python train.py --n_layer=18 --d_model=576 --n_head=9 --n_kv_head=9 --head_dim=64 --d_mlp=2304 --vocab_size=16384 --activation="quick_gelu" --norm="rmsnorm" --norm_place="pre" --norm_eps=1e-05 --positions="rope" --rope_base=10000.0 --rope_fraction=0.75 --qk_norm=false --attn_scale=0.125 --bias="none" --tie_embeddings=true --parallel_block=false --init="uniform" --init_std_qkv=0.0336 --init_std_o=0.0 --init_std_up=0.0336 --init_std_down=0.0 --optimizer="soap_variant" --lr=0.00207 --beta1=0.95 --beta2=0.98 --weight_decay=0.22 --lr_head=0.00506 --grad_clip=1.0 --warmup_steps=200 --schedule="wsd" --decay_fraction=0.779 --decay_shape="linear" --final_lr_fraction=0.0 --batch_tokens=[65536, 131072, 262144] --seq_len=512 --doc_mask=true --train_tokens=648800000 --steps=4646 --dataset="wikipedia_en"
Each number is 128 + 32 x the weight over its row's rms, rounded and kept within 0 to 255. Layers, rows and columns count from 0. The size above them is the row's rms in percent of the matrix's.

# layer 10 MLP up, 2304x576, rms 0.0883, rows 1221-1256, columns 192-287
size [ 97  93 100  95  92  99 103  97 101  93 109 105  93  94 109  95  94  98  95 102 105  98  92 110 100 101 100 103 105 102  97  99  99 103  94 103]
[[114 137 243 165 125  45 135 125 113 149  90 131 121 113 140 127 153 117 118 158  91  91  90  75 140 128 121 127 171 108 176 126 129 155 145 143 126 147 111 124  70 170 141 155  98 156  87 125 139 182 200 160 124 111 130 112  94 111 135 128 163 103 141 111 155 149  57 109 121 125 127 129 124  62 148 142 127 109 122 138 145 171 177 196 127 120  91 149 182 115  98  85 122 140  89  90]
 [ 83 189 108 155 114 175  88 107 105 125 111  92 128 115 106 133 137 123  93  55 132 176 114 114 124  94 108 131 122  85 148 115 176 142 120 109 101  95 149 157 105 167 125  95 130  72 126 177 110 153 159 122 131 155 130  60 169 114 124 118 122  37 152  91 144 130 125 144 168 115 124 146  65 140  83 148  98 149 127 152 126 128 142 122  74 149 152 122 109 121 104 121  89 156 114 182]
 [160 107 140 131  95 148 163 123 116 128 181 125 116 163 106 171 117 118 112 120 128 232  87 144 178 196 120 148 142 194 140 106 198 119 149 122  96 130 107 117 150 165 158 170 125 135 111 174 124 136 184  95 112  91 143 110  98 131 127 133 121  54 126 114 135  86 112  71 134 138 129 151 163 159 160 116 135 141 165 133  80 111 220 132 181 172 164  76 181 196 127 175 164 137 126 114]
 [137 117 131  81 140 136 165 109 159 151  65 125 167 147 123  60 141 153  60 151 169  96  64  95 162 121 106 170 131  92 146 157 119 156 117 176 119  86 154 130 104 132 128 102 161  88 104 145 176  99 142 117  77 124 127  99 109 142 137 137 139 153 192 180 156 103 109 166 122 142 180 128 200 109 122 172 140  88 133 107 108 125 111 103  60 118 120 143  72 103 156 164 132 156 144  77]
 [120 106 131 133  73 145 133 162 171 135  98  70 139 129 177 154 128 134 131 148 135 150 127 168 192 136 142  89  99 105 156 140 186 141 121 172 172 155 149 124 124 142 119 124 178 127  82 133 107 104 160 153 162 120  99 213  91  76 107  72 149 144 132 128 103 124  62 151  95 117  86 114  41 148 176 150 121 205 166 180 137 147 116 108 136 122 102 123 115 142  59 110 148 159 126  80]
 [106 176 122 107 145 171 123 145 195 112  68 133 112 190 127 141 109 124 119 111 151 134 130  51 196 119 125 144  89 168 171  92  65 127 124 160 169 147 140 126  85 121 133 112  48 127 129 119 138 175 160 138 129 127  84 107 158 159  90 120 108  70 105 113  61 154 139 125 143 123 125  88 121  79 133 128 116  73 120 131 141  91 135 169 115 217 147 136 175  71 128  97 137  96 123 103]
 [133 120 134 129 109 126  48 132 164 154  64 109 142 166 157  95 168 143 103 139 154 132  79  84 120 135 130 132  60 140  88 130  90 175 115 182 120 107 149 147 119 122 107 100 128 190 129 169 183 105 113 155 142 158 122 148 141  86 162 123  92 157 161 107  75  99  79 133  13 149 107 148 142 143 117 108 165  38 168 105 179 126 125 184 162 158 148 110 131 164 103 117 148 126 158 104]
 [141 116 149 104 109 134 125 122  86 121 127  99 147 115 136 131  69 113 192 187  91 177  78 183 168 109 137 133 151 105 190 122 113  63  52 210  96 151 152  99 133 104 115  92 148 192 138 166 136 178 172 206 119 144 112 120 132 151 152 148 167 144 116 198 147 120 110 133  76 154 188  97 147 144 131 125 104 114 115  81 169 187 116 149 124 103 201 101 101 104 138 107 145 125  96 168]
 [ 24 145 153 182 129 193 107  73  97 111 114 142 142 121 193 111 151 146 144 102 139 112 158 138 167 101 101 139  85  90  51 154 120 125 124 126 109 117 125 141 105 158  78 132 155 122 150 167 129  76  85 114 163 159 163 125 130  64 161  93 112 148 147  68 123 176 137  55 167 134 100  82 115 161 164 120 158 106 191 176 147 161 134 169 119 127 103 149 110 115 159 107 160  87 106 127]
 [170 128 123 156  80 141 169 145 131  59  85  99 144 170 123  78  75 132 131 157 211  95 129 145 122 154 170  99 165 141 121 141  97 111  73 114 132 194 141  78 109 142 148 122 124  73 180 138 134 118 169 142 110 105 113 220 153 116  85  57 118  73 162 112 134 134 116 139  76  86 183 137  76 161  95 161 114 141 129 132 130  90 121  82 122  85 100  87  99  81 112 136 179 122 159 157]
 [168 115 149 110 120  96  84 124 136 133 186 150 115 108 167 117 190 119 125  78 161 127 112 141 125 141 171 106 149 113 123 104 149 119 121  71  98 144 116 163 155 157 142  92  92 118 129 139 139 115 182 154 150 131 143 117 142 166 147 123  69 205 169 122 167 170 223  80  80 140  83 126 115 139 173 117 128  88  74 154 101 172 129  79 105 105 119 113  94  98 152 136 147 106 121 112]
 [102  69 131  70 130 136  63  73 130 160 141 172  86 109 143 136 103 102 115 133  90 174 121 134 153 144 143 116 122 130 141 118 130 138 120  87 174 197  79  73  72 130 140 133 172 126 142 126  96 130 150  74 155 172 139 127  23 101 163 135 144 124 117 128 180 125 126 111  93 152 149 108 130 114 140 108 125 120  85 118 181 143 164 190 162 127 195 156 102 133 104 115 207 116  39 142]
 [230 113 206 132  95 132 117 100 128 132 147 144 155  80 135 138 154  94 113 119 161 106 152 127 118 140  76 130 137 136 109  95 153 135  64 105  76 136 149 118 123 208 130 113  79 121 133 130 126 124 211 186 131  68 110  90 103 142 124 111  78 216 185 186  56  93 134 175 106 108  78 118  74  89  86  85 164 104 137 133 132 135 189 106 109 172 132 155 154 104 176 163 118 131  83 145]
 [ 54 126 107 160 107 134 123 142 150  80 115 161 137 125 114 150 126 140 108  46 199 176 125 158  72 161 107 116  77 105 166 112  44 164 110 128 142 113 124 177 104 104 146 127 132 163 160 148  94 139 183 139 128 198 157 155 154 112 100 129 162 127 134 101 157 157 109 103  97 101  90  92 152 141 126 169 166 105  97 172 185  92  99 136 100  88 145 162  96 141 121  83 120 104 145 132]
 [153 112 113 114  89 122  89 134 125 127 125  66 102 149  78 143 120  60 233 148 144 122 124 120 100 142  91 116 142 109 109 166 108 129  95 165 137 156 107 138 126 157 143  61 143  53 122 108 163 163 135 118  99 145 107  54  90 202  98  97 130  86 118  98  88 162 112 155 103 169 104 109 111 185  81 162 146 139 136 121 176 119  94  66  94 136 114 121 169 118 140  76 123 124 108 136]
 [114 154  29 143  73 138 122 130 186  55 158 113 124 146 134  89 167 132  68  49  86 104 117 111 118 153 109 116 111 199  97 142 167  90 142  92 148 131 110  92  61 100 148  75 143 127 167  71 171  90 131 159 148  97 132 140 159 165 126  98  94 118 162  96 118  65 129 126 180 175 125 110 107 176 141  69 128 108  64  90 135 149 140 170 149 118 182 153  64 134 113 141 155 132 126 116]
 [178 221 138 134 155 125 145 146 147 177 110 130 107  88 109 106 136  81  98 150 159 107  78 141 134 164  83 126 167 115 177 131 107 122 187 111 129 106 174 167 183 119 138  63  50 120 162  83 116  98 116  50  62  93 186 137  40  87 122 110 110 165  90  90 164 126 161  77 119 164 152 152 163 107  81  84  94 138 122 114 116  87 160 205 158  93 155 137  45 161 131  73 191 104 126 137]
 [101 205 105 130 165 115 122 129 127 227 127 136 146 100 107 205 125 148 107  80 144 170 106 166 123  54 111  73 151 149 164 116 202 118  95 119 162 152  94 102 103 144 178 119  74 134  92 111 119 134 152 128  80 110 156 133  11 153 102 104  78 109 101 120 140 148 161 127 185 121  99 162 152 147  75 205 143  85 168 145 199 112 133 130 221 118 181 110 108  42 110 131 174  93 115 115]
 [150 134  77 116 110 119 155 192  70 102 139  69 110 173 141  96 181 152  89 139 146 100 128 124 134 154 112 108  92 140 163 122 138 126 150 119 140 126 128 155  75 161 130 101  85  74 110 105 145  68 177  91 129  96 120 125 110 119  97 132 175 172 116 122 205 118 124 149 134  93 150  95  93 106  83 129 166  99 128 189 138 108 142  90 107 132 176 127 127  93 124  65 169 208 179 119]
 [146  53 148 178 104 175 130 151 134 149 185 104 166 130 156 166 128 132 137  63 135 145 124 147 110 153 155  92 126 116 139 110 133 116 172 109 105 156 165 129 162 126 164 114 165 157 180  56 121 164  89 171 144 116 117 127  78 139  85 102 150 145 187  99 108 109 127  22  85 142  82 138 143  90 144 108 125 111 126 113 140 125 197 122 125  74 142 121 124  99  79 134 108  27 156  48]
 [163 165  40 149 115  83 133 120 136 122 103 125  79 128  90 170 141 100 149 151 112 117 138 151 175 156 183 163 165 168 139 114 168 161 155 116 145 129 125 134 188 124 100 129  99  82 137 115 107 173  99 130 133 106 151  87 115 147  57  79 114 111  74 105 156 187 156 119 101 150 116 150 146  76 147 121 149 136 121 228 114 158  96  56 121 109 137 108  76 111 108  66 135 128 108 123]
 [ 75  82 146  96  98 124 125 118 173 128  75 101 116 134  93 133 134 102 141 182 123 115 104 151  75 126 142 148  82 120 157 113 115 122 111 117  61 141 149 126  88 156 119 153 119 128  92 170 182 122 158 173  81 135 156 119 139 106 131 138 134  89 142 136 163 102  88  40 130 160 118 116 139 143 139 105 159 110 142 117 109  56 180  98  81  79 116  84 192  50 115 136 117 115 148  75]
 [112 152 165 136  68 119  74 109 108 128 154 118 209 170 115 151 121 138 112 132 176 164 106 142  67 179 157 154  87  68 132  94  84  98 115  93 108 157 125 126 120 185 124 103 131 145 130  73 172 149 118 130 127  69 114  82 189 117 117 139 133 142  95 188 152 106  56 123 178 206 110 110 193  97 166  96 105 174  86 144  92 160 167 116 141  71 131 121 160 163 145 109 101 157  98  77]
 [117 115 136  81 105 148  92 159 131  84  98  99 143  86 150 133 105 135 188 111 136  71 147 100 105 176 142  84 153 109 148 172 178  67 111 151 121 115 183  99 171 166 165 112 106 107  68 154  97 112  93 129 161 113 113 181 115 104 122 133  87 131 146  73 119 152 131  96 131 100 194 186 131 109  75 142 112 172 118  93 200 145 153 142  92 148 152 108 158 113 120 103 206  92 171 126]
 [104 164 160 147 143 161 108 114 170 151 126 104 175 143 139  66  73 149 184 113 127 172 131 124 137  80 106 158 160 163 163 100 106 142 124 148  18 127 145 162 208 149 126 124 103 133  98 145 154 114 139 123 153 195 144 173 119 164 128 104 147 165 194 109  95 152 120 153 146  92 132 133 105 127 121  31 165 129  43  91 163 131 159 129  68 135 144 132 140 157 140 116 141 153 134 153]
 [124  93 149 168 107 127  79 119 106 175 137 109  98  90  66 104  80 187  84  81 108 193 194  70  81 102 123 168 132 142 175 134 125 132 164 114 107 217 120  92 139  74 163 162 110 124 120 160 189 172  88 164 126  93 145 103  86 146 123  83 159 118  99  82  98 149 102  91 120 113 160  99  85  96 116 103 103  99 119 150 145 150 118 116 122 103 144 129 107 108 107 145 115 154  88 135]
 [137  92 131 113 122 160  85 141 129 140 169  65  84 121 215  93 114 147  93 132  90 130 161 131 127 148 118 121 150 113 165  80  87 111 112 146 105 116 116 140 125 112 163 115 143 132 133 149  65 152  93 141 158  70 194 117 129  97 125  81 157 120 109 147 112 191 167  84 130 114 145 153 134 118 177 107 108 123 188 136 161 163 110 102 124 156 128 127 111 111 163 118  67 126 131 133]
 [127  98 131 126 126 132 183 173 125 159 113  98 132 127 140 138 127 140 183  95 146  52 109 169 147  75 104 133 123 145  84  97 140 131  94 133 133 122 199 168 140 137 125  80 151 109 108  28 106  80  99 129 104 153 122 129 150 146 129 119 102 129 160 178 120 150 148 124 148 128 120 149 150 145 172 121 113  46 117 187 144 148 110 109  45  81 141 121 120 138 132 143 134 162 117 109]
 [168  93 142 121 112 101 123 180 116  94 135 100 121 151  92 105 164 127  90  66 111 147 107 134 132 187 155 122 156 131 110 134 121  90 103 147  73 109 146 112 131 138 152  90 177 147  86 177 150 117 113 147 124 102 167  79  51 110 108 128 145 135 122  65 114 167 119 123 112  78 147 101 127 100 148 132 110 151  97 118 118 135 112 112 130 126 163 117 115 129 117 162  91 166 170 100]
 [101 117 137 135 171 141 156 174 189 196 116 131  96 127 139  99  98 167 117 131  83 136 111 127 106 122 136  90  72 112 160 109 102  76 106  77  67  91 174 133 148 121 162 126 146 154  98 116 113 146 112 147 155 132 141 135 164 188 156 129  94 115 116 126 135  95 145 145  81 148 151 124 100 137  91 156 107 101  61 142 147 121 130  99  96 168 117 146 120 109 171 135 159 136 200 132]
 [122 112 118 151 165 116 165 141 109 123 147 111 175 157 116 181  89 116  48 135 221 120  95 144 140 132 124 163  91 139  98 168  93 128 173 131  97 173 173 130 123 126 104 104 116 121 130 171  96 114  97 173  77  93 138 128 160 109 144 108  97 138 162 119 124  73 130 148 145  70 111  96 125 184 114  93 170 125 124  82 141 104  77  87 115 148 136 116 152 153 120 152 107 131 123 142]
 [128 107 128 133 101 171 104 154 186 231 141  62 141 143 116 111 123  72 113 128  78 134 115 115 116 124  95 182 147 129 154 172 191 186 137 140 192 163 131 102 115 123 130 143  93 131 164 122 154 102 118  96 151 172 171  88  34 137 138  93 159 146 194 159  92 117 134 114 104 108 155 134 132 188  61 140 161 116 122 106 157 152 160 118 113 112 171  98 141 151 153  85 114 149 140 180]
 [ 74 144 104 177 141 131 127 146 123 137 116 152 133 142 105 139 119 132  48 153  97 113 129 112 156 156  77  95 135 161 138  98 122  94 136 139 121 116 106 150 160 116 154 126 148 132 106 125 109 186 108 114 140 139 170 182 156 143 113 107  95  68  86 124  79 167 136 119 100 152 141 140 138 167 114 180 141  98 150 124 129 150 105 187 200 133 114 215 107  89  77 144 109 116 159 127]
 [ 74  61 116  80 102  47 136  83 125 147 127 124 120 121 133 146  88 172 139 127 118  96 148 145  91 151  97  72 142 140  82 151 200 126 162 142  96 101 116 168 133 164  79 114  41 143  75  94 157 143 145 106  85 151 123  54 135 165 153 122 110 127 109 121 100 151 175 125 133 105 155 159  96 150 125 209 168 116 128 133 160 107 127 178 126 160 142 118 112 190  43 110 121 113 124 191]
 [ 92 145  99 118 170 121 103 120 128 118 177  94  85 108 129 115 105  78 104 173 193 136 119 138 105  61 126  76 105 114 109 134 117 142  75 138 143 123 148  72 134 152 120 128  90 101 102 114 102 133  87 131 134 128  90 130 166  22 172  76 153 123 183 110 162 193 104 179 120  84 159 103  99 164 100 132  87 134  86 140 196 127 167 152 122 146 109 151 131 172 194 164 151 158 133  96]
 [158 111 117 174 152 121 123 163  90 140 115  72  60 114 136 147 118 112 153 133 163 139  88 159 171  94 113  84  94 129 105 133 136 137 124 113  68  77 117 182 127 118 136 136 137 165 112 178 117 145  88 178  46  74 117 108 216 125 113 112 108 163 148 115 133  88 117 139 182 136 123 164 173 167 124 127 128 181 100 154 115 201 160 144 184 115 156 155 120 148  98 103 137 140 107 138]]
# layer 10 MLP down (transposed), 2304x576, rms 0.0913, rows 1221-1256, columns 192-287
size [104  98  97 105  94 101 106  98 107  95 101 110  97 101 102 106  86  98 100 106 106 103  98 108 104  98 101 105  98 104  99  96  91 110  91 102]
[[159 184 114 145 144 122  56  98 134  58  76 168 118 109 112 132 149 164 142 153  76 126  85 136 119 157 123 180  71 143  76 134 143 129 148  95 170 213 111 158  92 119 124 138  93  78 167 155 158  92 154 152 110 122 166 104 117  59 164 119 150 126 193  73  98  65 156 112  68 111 104 160 107 154 119 105 144 105 196  94  84 121 141  92 145 126  96  79 144 135 137 102 143 110 130 170]
 [119 144 111 245 113 110  96 100 173 159 146 123 137  67 103 151 164 158 217 176 181 127 125 141 101 128 132 137 145  98 158 130 176 142  97 164 149 141 148 106 154  31 185 210 149 172 140 127 137 153  45 136 173 152 135  86  99  65 130 138 141 170 117 156 120  62 152 104  87 136  99  94 167 118 132  76  94 111 105 115 173  68 100 131 132 160 149 137  99 124 212 106 105 162 156 175]
 [108  90  61 146 112 150 104 152 157 133 118 156 150 153 118 112  55 167 129 125 136 185 124 103  92  99 114 133 109  82 139 113  95 160 133 193 113  90  81 165 140 127 169 165 157 164 110 140  80 140 121 137 149 156 127  84 136  96 111 171  76 152 100 103 121 188 124 128 172 110 175 197 149 103 165 162  86 219 134 136 161 163 183 141 138  86 103 181 213 154 139 107 110 174 117 212]
 [150  74 169 133 140 123  91  97 122 126  98  58 164 169 123 106 101 145 153 133 114 135 137 126 127 119 150 123 195  90 104  91 137 149 109 129 152 116 111 158  92 148 146 135 126 159  71 109 109 161 151 140 123 152 104  66 190 117 155  83 165 153 169 150 133 103 122 185 151  64 120 207 158 152 142 187 116 165 182 163 133  78 115 128 126 165 152 175 115 153 122 163 110 114 194 174]
 [144 140 183 131 152 118 150 103 156 117 186  95  86  76 157 130 141 109 100  94 118  97 174 176  60 107  97 109 131 136  56  96  98 135 121 135 144 133 113 177 120  87  77 149 148 112  76 138 103 103 135 166 137 110  78 172 135 178  58 169 117 163 159 172 153 149 102 132 163  92 110 120 140 211 109 109 163  97 181 144 102 190 114 147 123 106 122 133 168 142  62 125 133  59 113 135]
 [147  93  97  92 123 105  93 128  80  92 172 143 152 129  53 103 120 144 114 143 148 117  84 103 160 140 122 159 133 145 144 111 159 138 112 145 148  66 191 117 125 116 107 128  12 114 207 139  65 120 111 148 133 161 146 124  91 180 132 107 178 132 133 183 146 128 144  96 119  97 116 196 143 162 100 119  43  92 128 107 145 136 148 203 148 146 178 141  91 151 109  94  91 100 162 110]
 [ 96 122  84 173 135 140 193 137 121  48 135 100  88 107 108  95 146 130 134 118 135  48 120 188  88  89 115 123 107  96 150 140 148 147 106 189 126 121 142 129 109 136 139 148 137 148  93 131 119 130 130 149 150 135  93 108 135 112 120 174 157 160 113 170 137 111  69 163 148 144 128 105 140  77 141  87 126 159 120 212  40 122 147 182  84 178 121 116 128 134 136 107 131 172 113 169]
 [117  63 103  86 179 170 118 147 109 136 145 146 162 117 130 129 149 117 145 169 145 114 176 141  55 137 121 104  62  80 157 132  59 145 151 143 175 156 126 115 115  97 144 143 113 193 126 135  97  66 124 117  71 169 101  57  84 170 183 138 110 116 127 157 123 164 159 135 139 165 107 138 134 173 100 163 140  95 144 144 103 169  67 120 144  98  94 132 136 127 146 107  86  91  97 148]
 [116 112 140 122 108 115 123 181  71 145 148 102 140  87 134 132 173 126  86 155  96 180 110 142 150 175 101 165 111 134 135  87 146 161 146 127 132 112 116  93 136  96 130 131 108  60 153 216 120 148  92 137 103 118 119 170 123 117  37 128 110 154 132 101 108 164  99  89 112 112 102 135 125 109 153 135 177 174 151 158 117 157  56 108 101  97  88 139 110 161 153 120 123  78 122 111]
 [189 151 175 166 140 156  79 124 120 174 148 167 160 149 136 174 135 126 134 184 160 115 151 133  61 120 169  97 118 105  70 134  94  88 125 111 129 151 130 171  85 125 118 127 151 143  71  95  99 142 160 156  95 192 140 156  76 158 173 176  95 155 123 135 125 145 128 109 157 194 102 149 129 120 142 136  99  75  83 134 119 141  64 169 165 139 149 125 141 135 147 163  80 108 112 123]
 [155 142 199 200 116 169  96 169 104 133 110 161  73 124 134 117 155  86 134 140 164  83 147 151 125 158 121 143 126 134 112 161 120 123 112 185 141  95  96 130 131  83 142 122  87 182  81 143 154 113 170  91 163 180 110 124 126  59 143  88 141 162 108 135 156 114 185 155 122 136 197 142 181 117 151  83 157 111 118  94 129 158 144  78 124 149 152 163 120 112  84 121 141 133 123 145]
 [134  99  90  51 147  59 198 108 100 189 119 160 119 114 102 167  75  94 116 119 117 106 109 144 129 131  61 162 132 143 161  98  80 133 121  52  89 180  92 135 159 129 145 138 107 143 103  90 127 114 129 127  90 158 175 110  97 106 141 135 116 122 173 135  60  90 113 138 167 181 208 104 116 166 126 149 118 193 182 123  90 120 136 166  58 132 121 210  62 162 118  52 135 116 125  86]
 [136 131 144 130 101 197 176 152 191 109 118 130 167 132 152 129 148 130  85 116 112 124 108 186 106 167 170 146 147 100 146 143 131 100 152 165 122 168  89 150 195  61 146 147 149 118  94 173 162 108 154 104 118 149 154 219 175 165 153 104  80 148 157  83  75 118 159  34  88 109 158 159 120 142 184 147 114 160 158  95 150 165 135 137 120 130 105 122  68  96 106 115 147 117 101 113]
 [149 132  86 143 152 113 144 172  88 155 119 120 112 109 135  67 136  86 132  96 151 147 176 104 131  69 136 123  83 131 166 136 114 162 103 187 127 118 147 181 174 126  72 161 180 184 157  98  92 112 180 146 132 102  44 127 158 138 135 128 196 124 181 133 165 132 125 127 124 125 121 123 148  88 115  81  95 133  72  88 159 151 205 206  90 113 166 101 101  61  97 146 113 126 108 137]
 [134 170 109 226 144 163 106 121 121 118 123 188 147 129 122  83 173 128 138 126  75 111 121 150 138 145 134 107 125 139 113 128 133 110 128  78 151 161 118  88 101  84 105 174 122  85 166 179 114 151 131 150 149  83  95 184 109 148 111 138 137 121 134 104 173 141 103  70  88 122 118 123 128 121 159 108 132 144 139 192 140  96 155  95 140 179  44 148 103 145 145 136  88 140  69 111]
 [188 104 143 133 191 132  85  96 127 143 200 104 125 140 140 118 153  47 135 180  91 118  91 142 167 119  63 135 146 108 113 137 135 143 196  62  64 104 117  92 144 128 187  63 118 129 170 111 119  83 164 160 127 141  95  83  92  99 126 151 115 155 125 133 145 127 102 140 130  73 127 107 124 111 136  98  94 122 109 126 121 187 129 130 199 175 104  40 142 142 124 143 125 174 119 138]
 [118  67  89 144 148 101  80 154 126 161 154 149  94 116 144 169 115 122 140 159 150  95 118 181 170 198 118 167  70 122 121 153  95 133  77 195 141 141 148 115 102 149 136 153 144 100 141  48 151 147 133  70 193 132 150 127 104  98 151 122 115 111 108  99 111 106 135 144 144 104 108 148 101 133 149 136 119 220 127 138 145 146  94 120 125 179  97  86 190 153 179 107 156 170 105 113]
 [146 160 128 160 161 135 110  89 148 108 116 131 125 112  98 143  86 134 121 149 143 133 123 115 150  54 150 135 125 157 171 170 114 132 154 148 138 113 129  96 135  90  63 108 179 129 201 137  85 243 166 117 121 134 126  88 110 143 139 135 137 117 117 136 217  94 115 164  77 141 139 139 142 112  85 175 135 163  70 147 117 157 133 119 107 135 107 162 150 114 110 125  75 146 106 196]
 [120 142  87 137  45 133  88 126  63 168  91 147  61 144 134 187 128 120  89  91 160 174 120 141 129 120 141 177 106 137 135 103 109 126 143 120 116  62 114  82 142 102 132 126  91  84  68 104 141 121 171  88 145  58 106 129 105  73 117 100 180  54 149 152 103 118 144 148 124  58 103 179  85 122 123 138 122 164 119 144 138 146 134  99 147  85 156  99 121  91 136 137 120 114 148 126]
 [114 108 147 169 142 100 137 177 159 149 156 200 145 138 129 137 153  65 255 102 153 108 137 112 125  99 159 147 151 121  99  74 161  95  61 129 109 182  79 139 178  80  67 164 143 127 169 147 128 153 102 146 115  77 122 146 110 109 143  89 132 149 105 164 124 125  67 115 182 182 153 175  84  99 153 133 116 159  97 119  95 114 165  83 138  74 147  75 128 129 112 138 169  89 123 123]
 [172 102  98 115 110 149 134 181  88  98 103 120  83 146 113 139 168 144  87 161 134 167  77 142 134 122 145 138 128 115 123 132  82 148  89 139  93 147 123 125  86 158 112  42 102 125 114 151 140 117 124  88 130 172 133 150 136 135 111  84 118 130 158 124 167 129  78 183 130 125  78 161 156 107 120  98 165 190 138 184 122 131  95 130 170 105 191 127 167 172 164 150 123 181 139 100]
 [149 107 185 139 145  92 138  94 164 101 129  82  86  97 154 108 145 112 150 117 114  93  93 103 121 150  98 182 120 205 228 126 125 154 122  99 110 186 149 154 138 138 123 140 122 143 174  95 128 122 109 158  65 107 107 103 149 129 128 125 151 150 173  91 139 133 104 169 134 134 161 171 116 148 142 126  99 122 196  22 180  95 132 118  59 119 128 122  95  87  94 153 128 132  88 114]
 [121  96  64  90 153  85 143 132 143 116 100 108 127 161 123  87 125 150 148  98 125 115 102 135 112  85  73 134 215 122  97 146 120  95 150  80 151 131 129 184 124 159 174 149 124 154 136  93 185 143 122 126 187 103 141 136 199 122 158  83 147 114 181 173 193  78 178  94 142 165 149 155 144  87 107 157 139 109 125 100 147 141 136 132 161 142 153 118 202 155  96  79 109 112 128 118]
 [127 136 109 163 154 132 108  92 152 122 127 136 142 143 114 151  77 148 185 122  91 146 154 116 109 176 110 135  80 154 134 100 165 138  99  82 129 137 161 103 139  66 141  37 111 140 127 106 122 168 129 102  80 124  81  97 108 125 138 146  77 166  88 119 148 107  57 142 113 154 155 122 158  28 105 144 125 105 138  57 121 137  89  58 180  93  83  89 113 128 169 130  91 127 145  96]
 [121 162 118  76 102  68  99  91 147 119 169 138 118 127 159  75 196 124 105 127 109 204  84 147 134  77  84 182 130  75 146 160 136 176 175 160 152 136 177 114 173  75 165 162  95 134 126  68 132 102 159 136 111 141 136 184 114 124 111 171 128 154 141  67 155 125 117 163 177 103 151 208 114 117 170 106 183 131  73 170 173  73 132 159 112  83  89 100 120 111 106 151 150 102 120 137]
 [114 108 182 203 127 123 114 174 145 130 139  82 170 171 160  71  81 150  86 121 126  86  81 119  46 102 115 123 113 122 140 162  66 128 116 185 150 159 158 159 152 144 111 190 112 111 110  41 130 106 142  64 132 107  84 129 153  89 105 135 120 141 148 140 140 114 101 117 159 123 196 135 126 135 188 169 129 183 125 120 140 161 153 131 109  98 112  75 113 121 141 116 189 142 122 105]
 [137  99 145 205  78 106 125  69 130 208  89 157 160 139 159 234 160 147 117 136 163 145 171 131 120 114 157  99 118 100 111 150 101 151 143 131 103 159  87 162 109 121 139 164  40 127 127  84 107 167 143 181 121 151 157  90 149  86 133 187 180  58 113 147 127 185 157 152 108 125  96 137 116 134 151 104  51 130 112  92 136 153 176 104 100 121  96  78 150 128 122 114 117 170 151 113]
 [ 69  74 155 182 146 109 160 116 154 107 106 148 139 155 135 103 116 138  80  79  81 162 132 191 152 199 118 163 129 139  99 154 110 145 125 121 112 105 183 186 130 126 104 138 109  69 129  85 108 123 121 146 135 109  83 153 128 139 107 195 107  99  84 137  81 108 127  93 120 108  53 158 131 140 101 147 153 132 193 174 207  87 106 119 111 160 141  86 159 107 154  71 124 150 126 130]
 [115 124 165  89  71 143 111 115  92 117 168 143 153 131 152  84 111 126 125 164 117 191 145 137 162 118  98 111 133 123 132 201 125 122 151 113  94 135 118 172 137 119  81 126 131  77 110 151  95 125 120  64 106 118 108 120 125  70  64 207 109 107 150  92 113 104 154 134  86 140 124 121  61 170 131  86 171  88 139 123 170 161 119 116 165 154 166 137 154  93 104  99 149 130 126 215]
 [131  95 183 200 140  92 125 134 133 136  97 110 117 121 128  87 142 165 125 102  53  90 129 151  86 142  77 153 143 142  80 112 152 113 178 119 103 210  74  98 139 132 145 122 149 175  98 183 175  99 101 100 176 142 147 157 109 125 149 175  75 139 109 166 154 152 140 153 120 128 122 131 162 152 112 140 122  94 138  94  98  81 195  98 116 141 141  97 142  55 115 145 127 116  84 171]
 [110 166 167 188 133  88 136 120 113  62 166 119 190 102 120 125 125 108 130 133  98 128 112 127 128 138  81 113 117 158 129  50 149 130  95 178 153 142 182 109 124 155 119  96 151  53 136 171 157 110 110 117 128  91 103 177  77 107 183 155 150 105 141 114 100 114 139 155 150 149  76  78  92 123 133 124 119 144 120 157  75 140  84 132 210 163 122 114 115  96  91  62 138  99 154  68]
 [100 134 135 102  89  67 129 123 163 123 137 143 115  99 166 133 118 181 135 138 110 135 136 121 112 144 105 171 106 109 117 127 100 108 138 100 110  87  69 146 117 122 151 157 148 122  92 110 149 159 122 161 151  87 224 142 126  85 109 104  35  93 109  62 136 128 147 158 193 143  70 142  98 144 147 100  87 169  80 118 190 116 136  75 149  92 161 147 113 108 171 136 119 154 108 137]
 [107  82  71 133 128 135 133 158 119 132 142 130 147  95 149 151 215 110 203 196 124 111  96 139 178  83 134 132 148 189 145 134 138 171 101  91 189 136 126 152 125  93  83 182 113 133 146 118  95 116  88 145 186 123 201  75 104  76 110 189 141 158 136 116 147 139  68 132 142 109 158 134 140  69 117  97 138  85  90  95 158 104 140 163 161 148 124  94 169 146 122 145 188 142 132 143]
 [ 19 117 127 117  79 116 123 147 102 139 131 118 144 114 160 166 101 186 144 116 137 133 100 133 116  62 115 122 144 204 151 117 101 138 131 158 135  81 104 160 130 136 192 162 109 156 113  97 120 124 107  94 154 117 111  59 102 139  66 157 124 155 152 125 141 142 107  61  45 123  77 141 130 162 146 146 133  69 163 161 109 148 137 125 120 174 125 171  86 168  86  83 134 112 124 100]
 [185 167 101 212  80 161  90 136 122 102  87 180 195 121  98 103 157 144 135 187 111 101 130 106  44  92  84 108 123 145 141 101 186 199 166  97 199  91 123 157 145 147 175 154 128 117 174 163 107 148 150 170 134 152 135 176 161  75 116 145 184 149 179 129 105 116  75 166 165 140 125  81 114  82 109 208 122 121 128 145 146 137 113 147 110 148  90 141 119  83  79 163 157 160 106 178]
 [112 105 155 108 134 146 147 135 179  84 153 104  72 141 121 105 135 151  78 176 164 114 117 133 133 123 182 152  90 150 147 141 111 139  99 120 106 124 116 132 166  98 145 108 164 120 150  92 119 114 161 136 128  99 164  66 111 172 126 115 144 158 145 142  99 106  97 117 136 147 116 100  89 138 141 120  71 130  74 136 131 121 124  51 130  83 141 113 176 150  35 135 163 123 205 133]]